Each number is 128 + 24 x the weight over its row's rms, rounded and kept within 0 to 255. Layers, rows and columns count from 0. Numbers have three digits each. The size before them is the row's rms in percent of the matrix's.

# down: layer 2 MLP down (transposed), 2048x512, rms 0.0333, rows 1262-1281, columns 384-447
# up: layer 2 MLP up, 2048x512, rms 0.0357, rows 1263-1282, columns 384-447
down1262 109:162107130135154103145139128128125183110086157109137163117115108150129131154066155098126108154188185081123111149134129146121098166069178100127131125130147153132119133091152134145131137108104111
up1263 104:143150081142133149127106143096136121141114109176111119156121094131186135145131129128119131120168157129165118154087121135105161111152134129126109150120106204136133154157108098082162160083145148
down1263 106:131103161167171151131139135154149176097086091141113156089116093129132119121142150138148089099121146091139143113091086126194118092105126110153117102122141087121158134114129141162138117101090116
up1264 099:106151083123111126120115112110157126094095084130162144135087150134127129075114129124141097117141152105094131141096104127121137154121111106126163108098116134132153114120102094128140116175154151
down1264 104:150100149163098149158130131094132135104142088143121123141084127139142134125126141169161123167087114110124109098129128138122153128168112111146105117112096113114103128136128114162173072146128158
up1265 091:135110108134124144111086130140104141138111116101104154176078140143125149128160149119110085108143134085113125113078135087134163126095148138126113165175134113126115164111117123119105116125097084
down1265 089:160112134107107120145128186120114110140173137109114135138140139118119129103110108111130144155150120132150090107144183147133087117119141159093149101108128175180120127134141142150172147108152133
up1266 098:121122147166132188085106111084099176094127118173139114174137130113123163113096128114142116105112139080181156119119147150106122117090120118124134131137100193134139102103137130148123115140149117
down1266 103:132136150114125093167070130121113160071102153114112108122158101112157143136133130117086145113140138131116140157117175121117119132118159159140144107158113146169147103094080159172072145118154161
up1267 102:152134106104126121130169102128142132128171105124157097121123135154099127137130168156120147085165101107156096091112100138162148150120148168135135139153119097138150123150149086099105149118136115
down1267 105:171141146134096124174158196099132100139138121133124133121156129156144172128091150120075157142104101105133135067126152096084159081170105126127125117128133113123131143098115118110124115137140196
up1268 104:163152072163127153147108103155092138084100125125156154162124126136142126137112093124098109097161110126118134093143133160132095115121112134102154140140128110120122161082101143076143126174119162
down1268 104:131145107127118129152127141161089157133093167098134158131119152153150094146099173119120096159143101108140143119134099103134151066129050143112143109154105143109087136107144133134084163155146150
up1269 111:163168097116095146115092143132105166109129129148125118124129094098137130125157109092117144099164117194126123113139080130155128122146098112142171133120148130158119158110119146135129162124074137
down1269 106:106128131103139139171150122142135162117105099119074121170166132135128141113078119143126154134158141173100158119125144142136113136143120126180147127118149126127129122102086102134128125122104115
up1270 102:125123111166100103124123093066114105132156155131123084129151155175115101127131060113101102112155108144149147100099144121139173125148097128132162129129138143129109143105161119136137139090134166
down1270 103:120137090092130139144133114107122106090133171129120135163179135133134119107164085134134054100137156130165142155132142156095195068116141100146109130106166142107095089155119152097107126133110125
up1271 105:142112080134144121117147079092159135117108119160139126189152134137113112175072143125114145109131121106125112120143152129168102108132135143160147180167174128212162133130182151158148123160115133
down1271 105:175126119164148126134132103122098122103123133157101141163173123122120079185085120060125097130091137147111102059123161125130152108151160123085145143123105089120172147104181124149139128125152123
up1272 083:104132113080143141100131142114139138131147140123106103142161159125158116091174121147126144109148100149127140158143116154153092165104104107152098126149116143100097158142141114115147109141106130
down1272 081:120144124113116120109113130097114111148121123125146148121102120158108138109173102143141130151135125120093119166144116098125086121119131055089132131098107121164106114108153081136105149130107158
up1273 111:164150139136131156157095144144123127103150120128132139138124200157134095108103145155104061088140138069174122138112112115159153123124074116121171104132088149101147091131097158117115138145151073
down1273 109:148133130165086136126106183119126141120156121106147115115095144147136094140157152178139118110130103142118121122118157140150112145134121160139131113124131118088102124095138145129169096101139131
up1274 101:118157136165122105101119151105160156079153116147125128148111165107144141148111103119153140084149120110091123129087150137139104122105136138135113157096137144125131125138093119124114112124173149
down1274 103:158180130119135127146083153135075150088140104142126147140181129149128135125142138098161126178079127135175162088107155149105128063169156185090116149083107098154143095116118170146134148115131126
up1275 094:105142100104112132168145101124156118136110154076126148138148153091088176120134139108096117134114111150111125116166087095138117144119112140103110137118165103118094111061141112140136110093132109
down1275 096:093161155104113157145127123194125139137107150156125142132090104137076114166125124138085092092089142131100135092135189155113138135176108104145175129105135158186099120107078164131142135151166145
up1276 099:156148104116148144102162120128144123114068128152135068112135129184147148116125133175146129127130156131131142127112140187115113121072100099111172133152167137151138097170101085130137118126108149
down1276 101:130111091122142093092138147103123147092150161160102142153189149154132118122143124158155161151106151156104144126136156157153124114172143095113071156158124125118110096156094091123148103129115129
up1277 101:123136099107160172094115125130153101115122128145184103133158126157116086142189129155145101138129107132105124111156161138137149111165150118161112141127131145146104152112141139101121139104130115
down1277 099:135101135094126130104104134127143082106086138154113143126107146124141106180162149163169156132137118150149160124148128161132101110167125143198157087116155142108152149124130123163090178140080090
up1278 095:120144108106138129123107127103147111092106128152118149130117103156141126116105086136128110135160108129164104126071134147118121119097145126142137154161137133193169109147124103137111166102153127
down1278 094:140115163154121136152159117142086137123126146109116137142148148124142098093131140103140076171108077144112174147100117157146149118153139175152138122155109128125125121126119112100144119172154146
up1279 099:108118168094121203135126158138126106103152129154139125166152133161095185123098086119144142122131145166154125149168114100118113152162134135109119142105141151139121137109152099079103116142143127
down1279 100:123127151073161185132093112161194139115140136113097134100149125141147146150110159115094136121106141158124101150096176103123126112158116117151136116097138152156146117123142100116176157094145122
up1280 100:118152172111155140115088123092119147117139129125188115116155119111138110124098155195145143142124142106159115091120147150116134091122077152115149137172086085154168128125187092115139166135148123
down1280 098:134091158114116061126129157146104112130127143137136150150159077156123111134166163149157096174104125094166110164095123061104129133106132120112130128165128130148135088120123105142143154163100102
up1281 099:134141118132118119122107141119135102166131116156130120129113114119143111093170098117136144136103112157127103139137115112136130130126123112144134182097122113149140153122142128146148117101123135
down1281 099:170114111098124156122126151102120077130097080150167153134128110137156106131168120105090134111094148116139140118131104169142161097079120150120135154125140133161147139152103146161104127122076149
up1282 097:130150134151101121110127143145129115159118102125165118121154117147172097144134108130152152100127087126120132118113193078106125123138137122114120115167114144142149164117147115133176185118123094